python train.py --rope_base=10000.0 --init_std_up=0.0464 --optimizer="muon_variant" --schedule="wsd" --doc_mask=true
Each number is 128 + 24 x the weight over the matrix's rms, rounded and kept within 0 to 255. Layers, rows and columns count from 0.

# layer 9 attention output (transposed), 160x160, rms 0.146, rows 8-31, columns 0-79
[[ 93 126  94 126 133 121 165 126 124 123 123 151  86 119 121 117 111 125 130 147 119 114 130 140  91 131 105 132 117 121 129 153 129 117  93 116 152  80 106 145  91 104 121 143  97 117 120 173  97 152 161 104 152 145 111 104 129 114 135 121 164 134 136 121 136  97 166 146 116 117 142 125 128 142 154 114 133 136 122 131]
 [ 95 113 125 131 145 120 118 127 136 141 123 139 133 125 138 130 126 137 124 124 100 145 118 124 142 147 123 104 115 159 166 132  92 150 145 138 128 136 135 136 167 126 140 129 161 123 107 161 127 101 157 153 118 123 116 145 155 135 100 134 135 166 152 126 139 161 112 125 114 109 130 131 138 110 101 121 110 137 118 138]
 [120 115 173 133 106 168 146 131 166 125  94 124 128 118 123 112 125 126 126 106 138 108 127 114 127 115 146 195 119 142 132 124 159 127 109 143 139 106 112 137 123 111 143 129 140 153 138 112 117 111 141 110 136 115 116  95 104 157 121 124 173 166 137 136 118 153 159 153 122  88 110 111 108 132 172 143 148 118 140 119]
 [133 104 106 118  92 138 124 128 106 122 112 103 131 127 125 142 100 114 119 137 139 181 131 109 104 106 116 118 120 132 154 151 148 103  89 122 118 144 109 126 159  98  93 157 143 131  99  98 107 109 150 131 102 121 145  95 106  99 114 121 111 129 118 135 107 128 150 114 155 177 118 121 108 113 132 118 126 131 160 177]
 [134 152 146 137 119 149 121 148 109 147 118 128 164 142 112 137 135 106  99 132 130 146 146 121 149 122 125 133 130 138 160 126 126 147 178 100 139 104 150 116 153 153 116 120 135 141 127 102 149 108 160  92 135 114  93 100 127 146 129 133 176 111 100  96 133 114 164 124 136  92 138 127 105 115 112 136 128 143 130 133]
 [119 123 175 116 145 108 102 159 107  99 123 119 153  96 133 120 112 125 131 114 139  82 134 131 135 105  97 131 139 115 125 147 125 100 119 136 114 139 111 115 109 117 136 153 157 120 140 130 128 100 150 158 153 157  78 133 125 139 113 142 124 140 126 161 139 110 106 110 143 128 108 149 132 123 114 112 134 121 121 131]
 [142 119 131 122  99 134 132  99 130 142 111 115 148 112 168 114 131 155 124 138 143 131 143 150 134 127 144 123 129 121 128 116 117 142 143 130 112 120 146 150 116 151 115 114 118 112 113 128 114  98 139 143 111  93  88 133 133 120 130 144 141 110 149 154 131 140 146 158 133 127 143 135 153 152 110 152 100 117 145  96]
 [149  93 129 136 128 118 150 169 113 151 110 135 104 131  77  97 120 119 130 147  80 123 128 115 136 108 128 150 174 144 159 127 128 145 133 108 143 117 117 110 133 148 120 124 136 126 123 134  96 137 147 114 164 129 139 126 124 108 139 113 153 107 128 169 130 173  96 131 125 106 125 131  90 147 100 111 142 131 131  93]
 [153 118 104 124 136 104 115 131 123 134 141 117 104 111 190 133 113 126 103 104 128 133 150 161 159  94 158 102 137 133 110 105 117 123 152 140 122 122 142 133 135 123 118 136 113 128 104 168  99 166 128 110 139 119 109 120 116 119 147 134  80 133 117 130 134  98 121 111 139 129 152  95 107 105 123 165 116 144 138 134]
 [123 119 108 141 144 140 153 124 146 104 127 135 110 105 152 112 104  97 135 135 139 169 100 126 124 132 101 147 128 121 111  94 110 114 160  98 133 118  89 142 131 122 131 101 143 112  90  96 116 139  96 145 128 151 146 129 147 116 149 120 165 123 106 143 156 150 142 134 121 150 144 123 136 147 124 137 142 139 118 133]
 [ 95 139 151 143 138 142 147 126 133 111 123 153 132 142  88 143 188 138 106 165 128  99 140 103 130 119 117 163 136 159 100 125 160 153 110 123 180 150 125 123 135 141  78  99 110 118 124 137 131 141 138 129  87  99  89 104 138 131  91 125 121 129 106 128  99 135 148 138 122 103 133 138 134 145 138 134 104 130 116 157]
 [128 151  87 162 119 145  85 139 130 123 142 160 107 111 120 149 121 109 143 147 107  96 121  95 117 137 107 127 133 154 132 136 156 148 125 125 142 119 133 138 111 164 124 119  94 128 116 141 107 116 128 104 114 154 151 105  88 140 127 168 148  92 162 134 138 125 184 173 152 110 134 128 153 144 115 147 162 113 125 136]
 [ 85 127 126 115 121 123  91 126 132 129 158 106 151 159 151 117 137 173 120 149 152 169  81  89 136 168 136 121 137 126 146 125 136 158  99 117 130 106 136 142 102 129 135 173 109 123 140 104 137  87 107 110 141 108 107 114  99  95 134 140 132 125 131 134 177 154  79 124 118 130  73  89  92 124 168 114 116 119 149 118]
 [113 156 118 148 103 164 137 128 134 126 129 159  69 113 102 111 150 143 127 117 154 148 138 133 137 115 107 126 119 154 132 156 116 111 121 122  87 118 114 155 129  84 113 125 142 111  87 138 126 133 124 186 164 114 118 107 100 119 119 122 114 114 146 133 138 123  94 114 134 134 129 150 127 106 132 134 133 115 118 131]
 [135 101 149 121 118 144 119 118 108 118 154 132 102 101 139 163 139 143 108 122 161 133  95 112 126 158 117 109 117 136 132 137 106 143 156 106 123 107 132 118  95 151 147 149 183  95 135 122 120 115 175 180 155  96 111 113 139 116 105 146 123 126 113 116 133 152 183 136 120 137 117 124 128 120 135 163 150 107 117 136]
 [124 133 139 146 165 124 157 119 170 135 135 141 113 110  93  98  82 146 152  92 137 121 120 121 130 141 141 123 133 134 134 121  88  80 177 114  78 127 113 130 148  89 153 106 112 114 123 116 178 112  98 140 162 161 129 134 124 103 101 147 178 105 141 109 116 148 156  97 126 106 150 160 162 149 151 137 104  96  81 136]
 [118 145  88 113 128 117 149 124 127 118 140 114 155 128 131 133 131 114 125 125 162 123 172 125 121 132 106 176 103 149 100  91 143 143 133 133 121 161 157 122 140 138 101 141 128 159 148 117 139 141 155 121 197 187  88 132 164 114 133 145 146 117 140 130 147 150 123 108 117 144 145 134 149 116 164 137 132 114 105 127]
 [115 125 141 136  93 164 167  88 116 120 113 142 140 143 131 140  78 126  97 123 124 153 136 100 119 158 129  96 140 115 109 117  85 157 142 146 125 151 113 139 146 111 124 107 121 119 110 118 197 143 136 149  96 118 106 138 154 142 154 134 132 137 152 113 146 162 138 107 171 117 129 123 154 128 128 131 134 108 146 152]
 [160 121 149  80 131 109 114  97 136 110 115 138 107 156 143 127 106  89 136 127 144 144 163 124  98 144 140  98 150 126 140 126 118  92  99 106 179 123 137 126 164 132 140 177 112 129 146 179 134 140 124  93 158  99 114  86 131 137  90 121 139 114 123  96 122 128 111 119 144 147 119 152 118  95 148 162  99 131 150  98]
 [116 108 159 108 127 129 107  99 105 103 131 124 149 108 162 141 114 123 135  93  89  90 135 144 128 140 144 123 115 148 138 145 119 126 125 136 127 122 123 101 114 126 129 118 171  97 134 115 143 106 124 100 127 102 103 123  92 162 143 105 131 136 157 100  98 137  94 150 179 110 134 106 134 111 124 125 142 115 117 130]
 [134 125  83 169 134 113 135  92  96  91 137 114 154 172  87 166 135 132 160 159 125 103 117 147 134 121 115 157 132 137 114 113 132 144 165 152  95 142 110 142 127 137 120 138 109 138 128 149  91 115 128 100 123 106 128 121 127 137  88 163 118 123 147 128  91 104 116 159 100 117 128  97 102 154 149  98 142  92 105  87]
 [127 125 121 124 120 127 113  90  97  98 120 121 132 105 118 133 129 105 105 133  69 139 151  99 114 105 142 123 108 143 138 137 127  97 147 131 124 134 171 132 148  93 150 134 136 111 138 143 138 149  88 106  98 139 145 145 114 106 119 129 163 116 107 104 113  93 129 138 121 135 129 148 108 127 108 121 107 144 122 144]
 [105 130 116 120 118 145 128 115 129  98 159 117 138 162 141 143 147  99 115 128 177 122 119  93 111  96 123 120 174 128 157 102 136 125  73 124 148 143 109 142 125 169 143  91 101 120 126 144  70 124 108 176 135 158 115 154 155 146 138 117 140 156 111 165 118 117 100 146 124 123  91 132 133 148 150 100 119 108 135 104]
 [136 140  96 107 101 159 109 129 134 143 134 128 125 110 136 121 131 119 145 104 124  90 122 111 140 120 103 162 117 157 121 109 146 152 146 124 139 118 145 127 106  90 138 122 145 115 140 121 164  92 119  99 110 139 127 101 125 123 120  98  96 132 141 147 138 116 166 150 126 120 141 124 107 116 184  99 156 117 151 107]]
# layer 9 attention value, 160x160, rms 0.162, rows 9-31, columns 0-79
[[131 136 132 117 123 135 134 100 133 138 126 126 123 136 130 143 153 136 120 146 128 123 133 138 106 124 116 134 141 140 133 131 166 159 134  86 142 111 167 156 116  77 132 134 135 138 135 118 120 113 138 143 125 138 145 131 131 134 140 138 135 104 125 130 149 105 107 110 117 121  97 146 122 149 135 120 107 145 120 133]
 [152 117 126 148 109 110 150 155 112 148 155 143 147 109 123 107 139 150 135 137 129 126 142 129 134 129 141 127 148 141 118 138 136 130 140 163 128 126 104 130 120 143 143 138 124 121 131 114 128 175 113 126 107 136 119 127 117 122 138 112 101 131 117 168 123 104 126 120 176 159 106 128 160 119 121 144 112 114 145 123]
 [123 130 139 113 120 130 149 182 124 130 156 110 154 144 130  99 154 130 142 133 131 107 131 148 177 166 164 123 125 121 135 126 124 153 137 161 133 142 144 106 114 135 124 132 126 111 147 123 160 115 136 142 145 162 137 107  97 131 160 123 175  97 155 128 112 151 144 113 123  99 132 175 136 129 133 142 146 133  88 148]
 [117  91 119  61 154 120 135 147 150 133 125 132 143 114 124 114 116 157 161 139 172 115 147  89 147 126 128 124 122 145 120 134 165 141 137 134 135 116  89  96 160 128 119  85 122 115 118 132 139 130 127 149 111 129 150 153 138 112 134 115 107 157 149 151  90 116 157 117 112  99 143 141 132 127 132 122 111  97 117 139]
 [141 114 128 121 107 125 118 167 117 136 159 168 102 137 125 128 151 143 137 147 135 132 165 123 145 119 147 135 123 149 149  88 115 123 121 159 131 122 143 163 124 136 120 116 105 143 136 127 113 131 113 135 133 125 139 146 142 150 130 127 134 102 121 132 136 138 101 134 104  92 162 123  97 137 130 134 102 130 122 127]
 [122 135 125 142 142 129 123 129 115 105 120 104 110 159 125 117 120 110 124 124 137 137 149 121 119 118 147 131 130  92 155 132 153 109 132 132 154 109 153 108 142 144 114 131 121 157 129 135 120 153 135 136 139 133 139 147 121 134 128 149 149 154 137 110 129 126 126 121 132 131 120 121 119 147 134 154 159 119 167 144]
 [111 132 132 158 128 120 103 137 126 123 143 181 161 149 157 109 124 148 163  97 149 135  93 146 121  83 120 110 140 108  77 107 110 145 107 143 133 159 138 142 134 128 140 157 120 110 137 130 124 120 101 108 113 122 148 107  90 126 115  99 103 132 130 122  95  80 119 143 153 100 148 126 173 136 171 147 114  99 118 144]
 [132 165 120 133 141 146 140 113 153 117 104 124 119 146 109 147 133 158 144 159 121 107 125 130 138 145 123 132 154 106 135 148 117 100  79 119 126 134 102 138 132 125 140 135 117 123 115 119 118 125 120 143 133 124 140 130 144 127 125 143 112 125 128 110 109 159 132 130 132 139 112 151 121 157 142  85 118 123  76 141]
 [119 138 176  93 124 126 141  93 126 145 134 100 124 116 153 123 115 163 120  95 162  98 136  95 120 110 128 145 100 111 111 155 136 111 133 135 105 108 132 130 102 136 129 129  75 115 145 126 110 136 139  95 165 110  92 130  98 112 150 128 122 139 106 126 112 151 130 105 142 108 134 134 125 173 138 105 125  83 156 118]
 [177 121 101 142 146 141 153 126 111 130 138 150 116 125 174 153 123 121 157 109 120 167 124 143 126 130 135 141  97 116 100 128 106 130 171 116 114 117 120 165 146 106 105 129 137 113 114 125 113 126 117 140  77 118 127 122 124 101 106 108  96 111 128 121 123 133 165 121 122 126 139 117 127 118  95 148 142 109 101 128]
 [138 125 169 149 115 113 135 101 110 141 118 125 144 175 118 109  85 157 147 130 158 133 140 101 131  79  87 146 116  86 127 146 116  99 117 162  99 135 135 144 132 131 114 116 143 137 164 138 138 159  87 177 149 122 122 128 156 134 126 108 120 159 116 133 122 152 124 129  96 143 137 114 140 123  92 100  99 118 108 114]
 [126 151 141 167 118 142 131 149 119 172 127 140 116 129 147 159 123 101 130  85 127 115 141 148 128 100 123 114 121 161 132 127 124 112  89 136 149 135 107 135 125 155 111 106 131 105 111 116  77 162 141 129 135 142 116 121 128 113 159 115 133 111 139 107 101 174  96 155 136 158 133 149 147 130 104 131 151 152 113 146]
 [142 151 123 138 158 133 157 102 121 136 145 136 122 126 108 120 111 147 109 129 110 129 114 142 116 142 140 161 149 109 144 154 127 154 131 120  99 116 114 123 118 109 117 142 121 179 135 102 116 145 151 129 127 113 166 172 145 168 115 172 155 109 120 132 128  93 100 117 144 126 153 150 113 153 144 122 159 138 116 118]
 [ 98 104 139 103 112 164 129 147 168 138 117 133 109  91 122 136 130 115 164 133 147 146 115 113 141 123 113 136 145 130 102 145 171 106 139 150 141 103 161 123 125 123 107 125  91 122 112 101 147 149 140 115 129 107 136 138 134 162 159 111 151 127 129 144 135 111 132  84 139 121 140 163  98 146 145 125 136 147 143 120]
 [113 129 121  95 180 123 152  98 106 117 111 149 104 111 176 102 177 156 129 129 120  93 136 127 128 143 133 162 142 146 117 115 133 125 115  96 162 138 180 156 112 115 111 129 137 118 111 118 166 141 133 132 119 108 103 127 126 170 129 122 144 116 145 143 127 130 121 145 124 134  83 110 132 144 114 100 147  84 139 122]
 [132  93 138 134 100 143 141 126 122 113  98 122 103  98 159 120  88 127 133 143 109 124 131 128 121 134 152  99 149 127 157 154 130 129 105 127 120 129 122 187  95 149 121 114 128 117 136 121 141 103 111 127 115 121 129 143 122 171 127 166 112 124 146 134 119 120 141 136 136 100 106 164 120 117  98 142 143 106 125 108]
 [151 105  91 102 155 108 130 122 122 171 138 123 129 112 130 123 139 143 153 124  94 163 126 146 138 126 125 141 126 115 126 151 128 130 120 133 158 132 135 141 142 135  94 132 108 154 117 130 143 126 121 104 146 106 130 116 130 162 131  87 121 138 115 145  97 124 130 134 140 100 126 153 101 136 112 136 118 128 116 118]
 [133 136 116 128 147 148 117 120 126 143 123 130 131 123  83 125 124 147 106 161 112 140 132 106 131 151 117 127 100 121 100 131 128 112 140  87 137 123 135 111 117 131 137 114  85 144 124 114 136 141 120 129 130 147 139 132 103 140 158 114 106 132 139 118 156 116 143  78  95 129 130  93 107 107 128 146 129 166 102 159]
 [138 111 130 150 124 135 145 182 128 123 108 125 100 119 120 103 163 129 134 174 145 143 116 150 111 151 129 137 124 116 119 133 149 111 146 163 131  80 147 105 166 129 133 139  98 123 131 142 123 119 162 126 121 128 127 167 147 141 145 143 125 115 146 159 148 131 124 120 112 164 126 136 134 154 151 124  98 148 103 130]
 [120 127 145 137 132 110 133 142 119 121 130 120 133 145 136  96  99  95 101  83 111 113 143 117 126 143 130 139 101 102  88  88 121 111 117 160 152 128 127 120 116 129 112 135 126 136 122 128 114 146 127 148 112  86 164 102  82 105 106  87 105 138 121 156 179 137 146 117 115 119 122 112 147 136 108 144 155 127 123  97]
 [119 123 129 129 138  92 159 122 157 163 111 151 114 133 135 154 133 124 132 130 155 100 125 130 147 168 137 120 134 123 121 121  94 152 129 131 144 130 122 131 132 110 139 101 141 169 145 126 151 112 152 121 123 127 141 130 130 130 135  78 165 146 139 138 158 109 138  87 119 101 101 133 108 125 128 124  98 122 105 156]
 [151  98 125 131 122 108 144 128 122 120 121 164 118 141 119 139 147 141 149 102 142 122 125 145 127 122 136 117 116 116 120 121 134 129 121 138 139 118 131 146 136 146 113 150 148 132 148 119 108 121 104 105 165 166 130  62 160 113 113 136 109 120 145 156 164 119 109 109 153 125 146 114 169  95 133 126 130 109 191  99]
 [126 101 141 103 150 113 123 126 149  97 123 126 146 144 139 125 117  92 117 110 116 147 130 153 111 103 131 110 156 136  96 135 110 114 145 155 127 130 111 118  98 155 124 114 123 154 139 143 141 173 139 130 124 123 124 144 139 128 143 118 117 118 135 165 111 138 129 100 102 151 138 117 133 133  99 101 117 137 116 143]]
# layer 9 attention query, 160x160, rms 0.113, rows 32-50, columns 0-79
[[140 145 110  89 107 173  89 138 122 132 159  96 151 118 199 134 121 141 132 110 117 187 121 159 123 144 109  95 113 126 113 126 127 141 111 139 104 176 173  85 134 129 139 113 151 108 145 124 158 172 137  72 121 100 149 137 131 146 123 123 126 122 182 102 112 131  91  79 101 167 111 119 138  93 137 108  74 129 147 116]
 [146 129 120 124 131 137 127 126 125 132 142 119 119 125 124 118 127 133 125 137 130 134 132 135 109 138 126 131 132 133 120 127 117 121 134 122 134 136 125 124 121 121 124 133 135 127 132 136 127 133 126 126 133 122 134 129 127 133 107 134 115 136 132 146 130 131 131 124 123 130 126 133 118 120 138 140 126 136 130 127]
 [146 139 132 147 141 142 119 121 130 130 138 120 129 122 130 124 109 150 131 118 104 112 142 140 140 161 103 134 123 120 132 138 121 125 117 108 116 127 136 116 128 130 133 124 125 134 138 124 128 127 139 102 117 113 122 140 131 123 147 144 125 130 130 131 134 131 102 141 132 137 107 132 126 127 145 117 134 108 125 149]
 [ 90  94 150 163 176  95 159  90 117 106  83 149  81 157  68 121 135 125 107 149 149  51 110  95 123 114 147 154 125 140 145 123 112 112 135 120 161  68  77 166 119 137  92 141 134 158 121 149 119  70 120 212 142 154  95 102 103 103 132 125 122 143  91 134 133 134 167 187 168  99 172 129 121 181 114 153 174 120  78 149]
 [142 144 158 101 107 141 113 134 116 130 160 127 151  94 184 118 134 136 100 138 101 154 140 167 143 121 114  95 126 105 133 110 132 124  95 139 112 160 166  91 118 127 135 123 158  92 139 116 132 192 132  93 136 104 122 156 127 147 129 152 117 100 149 123 101 135 100 105 105 148  98 129 123 112 112 144  80 133 153 113]
 [128 138 154 113 116 107 117 143 150 130 143 135 131 105 134 134 147 135 110 110 140 143 145 145 143 122 124 103 126 136 133 120 140 110 109 147 120 138 130  99 136 131 133 139 127 117 129 108 127 161 144 107 127 140 102 140 138 148 127 126 134  86 145 127 151 118 114 112 111 130  95  96 115 118 116 127  96 122 126 123]
 [108 142 165 117 136 127 138 123 152 129 153 126 127  99 111 137 131 133 120 129 141 156 123 146 124 112 117  95 128 144 121 102 128 130 109 117 107 165 123 106 139 138 152 116 121 130 131 116 108 165 148 117 101 133 109 138 118 131 111 117 141 113 129 134 144 141 119 103 129 116 112 110 117  98 124 142  89 140 129 125]
 [184 129 130  61  87 168 108 150  99 142 158 112 168 133 182  97 121 130 106 123  91 196 153 149 142 125 152  86 137 138 120 143 126 144 117 150 109 186 163 110 116 129 140 157 117  85 166 109 120 152 148  67  99 127 149 151 147 115 122 135 112 124 154 137 129 158  94  91  80 166 104 120 146  75 147 117  79 149 132 127]
 [127 103  91  88 117 161 118 109 100 143 156 117 145 145 187 120 125 102 132 130 123 166 148 150 155 143 147 103  86 133 151 106 121 147 144 134  96 164 137 142 119 131 142 151 130 137 141 110 131 111 135 140 159  99 105 143 150 161 128 117  94 109  63 161 128 106 164 117 121 139 118 133 108 140 131 169 134 154 143 154]
 [124 152 136 169 119 150 119 165  89 136 136 154 145 135  87 115 136 150  95 116 165 146 109 105 136 155  99 103 125 115 122 122 157 131 138  96  64 102  96  88 179  91 116 144 142  81 121  99 146 125 127 171 140  98 131 130  84 166 120 141 146 176 193 127 154 157 127 129 129 127 120  95 178 135 153 114 157 150 133 117]
 [ 75 114 112 147 119 151 121 109 119 150 127 111  90 142 139 155 145 149  95 133 128 105 169 110 173 142 151 130 111 178 120 101 146  95  78 121 135  87  95 138 180 120 145 128 122  89 140 125  85  54 167 128 125 126  90 107 170 107 144 153 113  98 195 197 139 141 141 156 131 126 146 145 123  88 157 137 129 129 132 132]
 [128 142  98 155  97  99 113 142 101 120  98 187 143 136 135 148 126 109 112 131 118 135 115 131 137 142 116 115 123 150  91 105 137 121  98 117 168 121 113  90 120 178 120 162 164 133 150 127 113 157 148  97 120 117 111 129 153 210 160 111 122 124 108 117  86 170 166 138 145 140 131  90 131 142 130 145 166  85 149 137]
 [119 134 142  81 166 111 146 121 142 186 105 122 127 135 152  96 115 129 152 136 111 138 170 103  85 131 102 130 139 105 174  84  95  78 121 154 140 128 157 112 136  97  91  62  82 173  99  98 124 129  89 120 181 123 139 146 130 133 143 137 123 113 152  86 154 132 152 111 109 103 121 145 117 146 101 178 112 156 121 128]
 [159  74 108 116 119  77 109 148  94 154 139 128 141  96 159 130 124 116 130 149 116 128 106 146 153 160 136 121 133 100 135 110 103 125 112 117  96 103 141 141 126 102 109 137 141 138 162 109 131 172 109 100 142 117 139 140 140 150 181 154  95 133 198 116 114 103  93 119 116 175 144 137 117 165 111 129 123  96 154 103]
 [106 122 106 113 134 109 181 137 125 149 123 134 171 156 121  57 147 137 145 150 137 104  97  89 116 137 117 124 143 157 155 108 169 131 117 133 124 175 135 114 127 143  80 130 136 146 128 125 129 124 140 137 135 158 106 105 111 119 134 147 150 178 137 101 125 180  94 122 114  95 126  93 118 134 148 126 135 143 129 167]
 [112 173  89 149 101 132  96 149 170 145 112 115 119 132 113 106  75 187 131 101 101 117 172 137 129 135 137  98 142 116 107 134 173 139 110 138 130 143 126  78 151  80 158 132 147 137 122 136 132 103 109  94 149 138 112 112 128 123 133 106 118 134  97 136 130 134  93 147 135 126 159  99 104 187 128 126 113  45 181 130]
 [138 128 126 108 136 137 123 133 121 131 124 119 129 130 121 120 121 133 139 126 109 137 126 136 119 124 115 128 123 132 132 133 122 127 108 120 130 121 120 136 119 122 144 130 129 124 134 139 123 128 119 128 128 124 131 125 131 126 126 137 128 130 138 140 130 117 128 127 124 123 126 128 136 136 121 128 130 149 120 131]
 [233 120  94   0  24 180  39 186  94 199 251  11 223 118 255  45  94 128 163  82  33 255 120 219 149 194 120   0 114 101 124 178  63 150  39 158  68 201 255  90 113  71 166 122 131  68 166 110 136 241 147   0 110  55 222 200 183 151 133 185 114 130 192 155 105 212   0   0  56 255  67 100 156   0 200  77   0 211 145  18]
 [ 82 130 159 205 182  89 169  97 157  99  69 177  82 151   7 138 149 106 116 149 160  45 127  80 126 103 141 182 140 159 144 120 137 110 170 107 177  73  56 171 135 159  98 148 108 160  92 150 107  66 121 237 132 168  97  93 122 119 141 103 131 122  88 132 137  97 190 192 153  44 165 136 108 191  84 171 206 113 115 167]]
# layer 9 attention key, 160x160, rms 0.115, rows 32-50, columns 0-79
[[134 133 118 135 131 128 105 153 146 121 139 111 135 127 132 131 126 138 127 130 129 144 131 130 135 148 116 111 145 145 128 123 135 132 125 111 142 113 142 128 129 128 133 129 137 153 128 119 125 138 120 115 114 138 114 129 119 140 128 122 122 118 113 111 130 126 120 124 123 146 126 131 130 122 147 141 121 119 116 116]
 [118 147 110 130 127  69 145 140 137 156 141 162 127 113 172 153 103 118 131 159 146 149 124 121 157 119 120 127 139 161 118 109 114 147 121 129 140 121 139 131 124 127 108 121 111 135 141 133 112 140 120 128 115 139 118 144 121 125 136 151 127 108 136 131 109 102 131 110 126  94 112 134 115 123 115 105 123 120 104 138]
 [121 122 138 112 123 125 121 128 118 126 142 142 138 131 138 131 128 126 128 130 118 139 129 128  97 126 119 129 143 138 143 114 128 131 139 111 147 141 142 116 125 126 123 163 143 111 136 123 122 137 116 138 132 142 113 113 110 120 112 106 128 145 132 117 137 144 139 116 145 129 148 127 150 138 116 116 108 125 129 171]
 [104 143 127 110 121 147 125 118 143  93  81  90 133 160 133 112 104 138 106 123 125 135 158 105 141 110 132 149 112  95 115 134 138 148 112 114 137 147 126 123 168 110 135 142 140 144 116 113 125 126 133 129 126 143 105 126 106 109 107 143 161 120 124 146 120 107  98 188 104 116 153 126 146 113 138 124 103  76 124 161]
 [142 113 116 125 134 168 101 128 120 112 142 126 147 129 133 142 132 120  98 120 118 129 146 141 129 123 132 132 136 159 137 132 142 132 107 146 124 122  97 118 132 109 123 139 126 117 136 147 120  91 130 148 139 142 133 113 120 133 106 129 140 153 116 140 119 131 126  91 132 116 135 136 129 111 112 124 125 120 127 157]
 [134 144 141 123 123 137 130 126 138 136 136 134 130 140 132 112 102 114 142 126 115 113 121 121 146  96 132 107 157 130 127 147 134 120 110 132 120 114 144 147 131 158 122 118 136 114 152 124 140 133 126 133 129 127 132 118 120 137 128 113 121 128 130 122 120 114 146 120 126 120 147 131 129 117 124 115 150 143 138 140]
 [127 132 135  96 124 133 123 128 141 156 138 119 133 127 139 114 136 133 113 116 130 135 130 104 147 108 141 107 121 131 124 139 132 106 112 138 131 116 142 146 125 131 137 140 145 139 146 145 110 127 136 124 152 158 118 107 124 126 124 137 117 109 123 138 108 104 139 141 124 138 133 116 118 124 111 114 112 126 132 149]
 [145 148 124 131 133 135 126 118 135 129 124 115 146 125 117 134 154 126 120 140 141 121 147 161 139 149 124 119 132 107 130 134 144 151 155 122 118 126 146 102 117 130 112 110 142 117 132 122 163 126 112 116 113 101 119 158 132 132 109 122 128 132 132 118 126 117 117 119 130 118 133 128 142 130 116 128 145 134 137 114]
 [ 59 137  74 104  87 109 108 105  86  85 171  72 113 153 159 135  76 134 144 191 165 198 119 154 118 101 121 120 155 138 133 127 116 106 185 140 119 127 110 161 131 132 128 133 117 100 135  97 133 122 120 149 137 131 142 153 182 128 174 152 101 117  96 173 139  93 107 112 153 132 117 135 139 117  95 149 115 139 126 128]
 [104 150 167 159 112  88 147 112 133  95 117 108 126 143 107 136 124 154 140 143 163 156 136  84 148 172  95 121 130 120 184 111 167 145 170 155  51 123  73  82 127 111 110  92 113  87 148 103 145 127 115 135 158  73 133 110 119 163  89 135 174 124 178 143 142 192  78 114 155  95 110 147 158 138 101 126 137 154 122 113]
 [127  56 130 111 126 133  87 119 119  68 149  91  75 173 148 128 117 192  78 147  93 138 126 125 127 123 188 215 157 165 139 175 131 142 107 139 185 155  96 144 146 115 173 150  98  79 113 168  33  88 186  97  88  55 124  67 110  91 122 145 112  72 207 171  87 162 159 207 105 157 135 126 110 103 163 153 126 169 132 155]
 [ 84 178  84 118 119 137 106 117  79 173 108 186 163 118 166 161 124 116  65 182  82 126 131 122  94 132  32  93  77  73  59 167 126  96  98 130 183 117 163  86 146 207 135 130 168 105 130 104 114 148 139 109  88 137  58  64 154 193 110 169 119  81  77 119 109 106 161 147 216 194 138 114  88 150  61 115 148 170 162 184]
 [113  94 107 108 160 179 209 101  77 171 109 147 141 146 139 164  76  59 133 147  54 169 163 111  70 106 137 128  90 126 202  99 114  32 140 113 119 152 179  51 181  72 112  92  98 172  74 126  72 151  37  96 150 128 192 130  77 121 114 111 121 139  83  63 156 172  95 108 166  85 103 187 150 146  66 182 148 182 128 122]
 [165 111  57 133 137  81 148 122  95 136 151 145 115 138 149 161 125 147 174 179  79 122  45 136 109 165 144 109 156  89  83  97 165 152  98 138 173 118 167 116  92 138  93 145  98 141 128  99 120 148 114  81 125  88 161 127 120 125 124 154  48 136 163 136  96 110 142 121 152 225 156  89  44 172  75 127 146 195 161  89]
 [151 120 101 152 101 163 174 131 131 146 105 190 127 157  84 135 148 152 161  86 102  75 105  58  55  82  92 118  81 117 114  99 145 164  96 116 126  86 119 123 156 167 121 201 168 128 168 100  86 174 175 188 125 187 104 106 128  96 127 152 178 192  37 148 127 155 146  79 171  78  74 109 149 109 156 125  60 164 141 154]
 [ 95 155 102  55 140 110 125 128 187  94 109 127 118 131 125 148  48 147 172 113  35 128 219 118 119  99 116  69  89 120 158 111 180  94 162 141 123  95 123 151 131  57 135 146 120 147 137  84 142 157  31  70 118  95 121 111 118 101 168 165 163 168 127 109 164 196 147 186 101 140 215  84  92 158 250  84 116  62 126 147]
 [145 142 131 132 120 104 128 129 139 134 140 122 135 115 118  98 126 139 137 139 111 117 117  95 112 115 119 142 141 113 140 121 127 110 130 112 119 123 133 127 119 141 130 146 132 115 136 130 118 136 132 144 119 152 106 126 137 130 113 130 123 125 124 145 117 116 118 120 118 136 115 135 100 120 131 130 125  92 120 148]
 [154 105 123 134 155 118 164 149 123 152 137 151 103  96 183 137 127 148 172 143 137 140 110 140 124 129 148 131 116 138 131 124 111 140 149 126 139 133 146 103 133 137 112 148 103 136 127 124 156 127 128 121  83 161 129 113 129 122 111 126  87 127  87 122 140 111 160  90 137 130 139 106 104 142  98 165 112 167 124 122]
 [140 157 133 124 135 117 123 138  87 129 132 130 159 113 124 138  98 129 141 127 147 143 138 144 157 135 124 103 114 127 140 154 116 161 131 113 118 137 131 119 137 136 128 105 140 132 135 156 172 156 142 120 170 145 133 139 118 175 120  93 112 126 136 117 148 135 124 114 111 120 135 169 127 133  74 143 158 130 121 119]]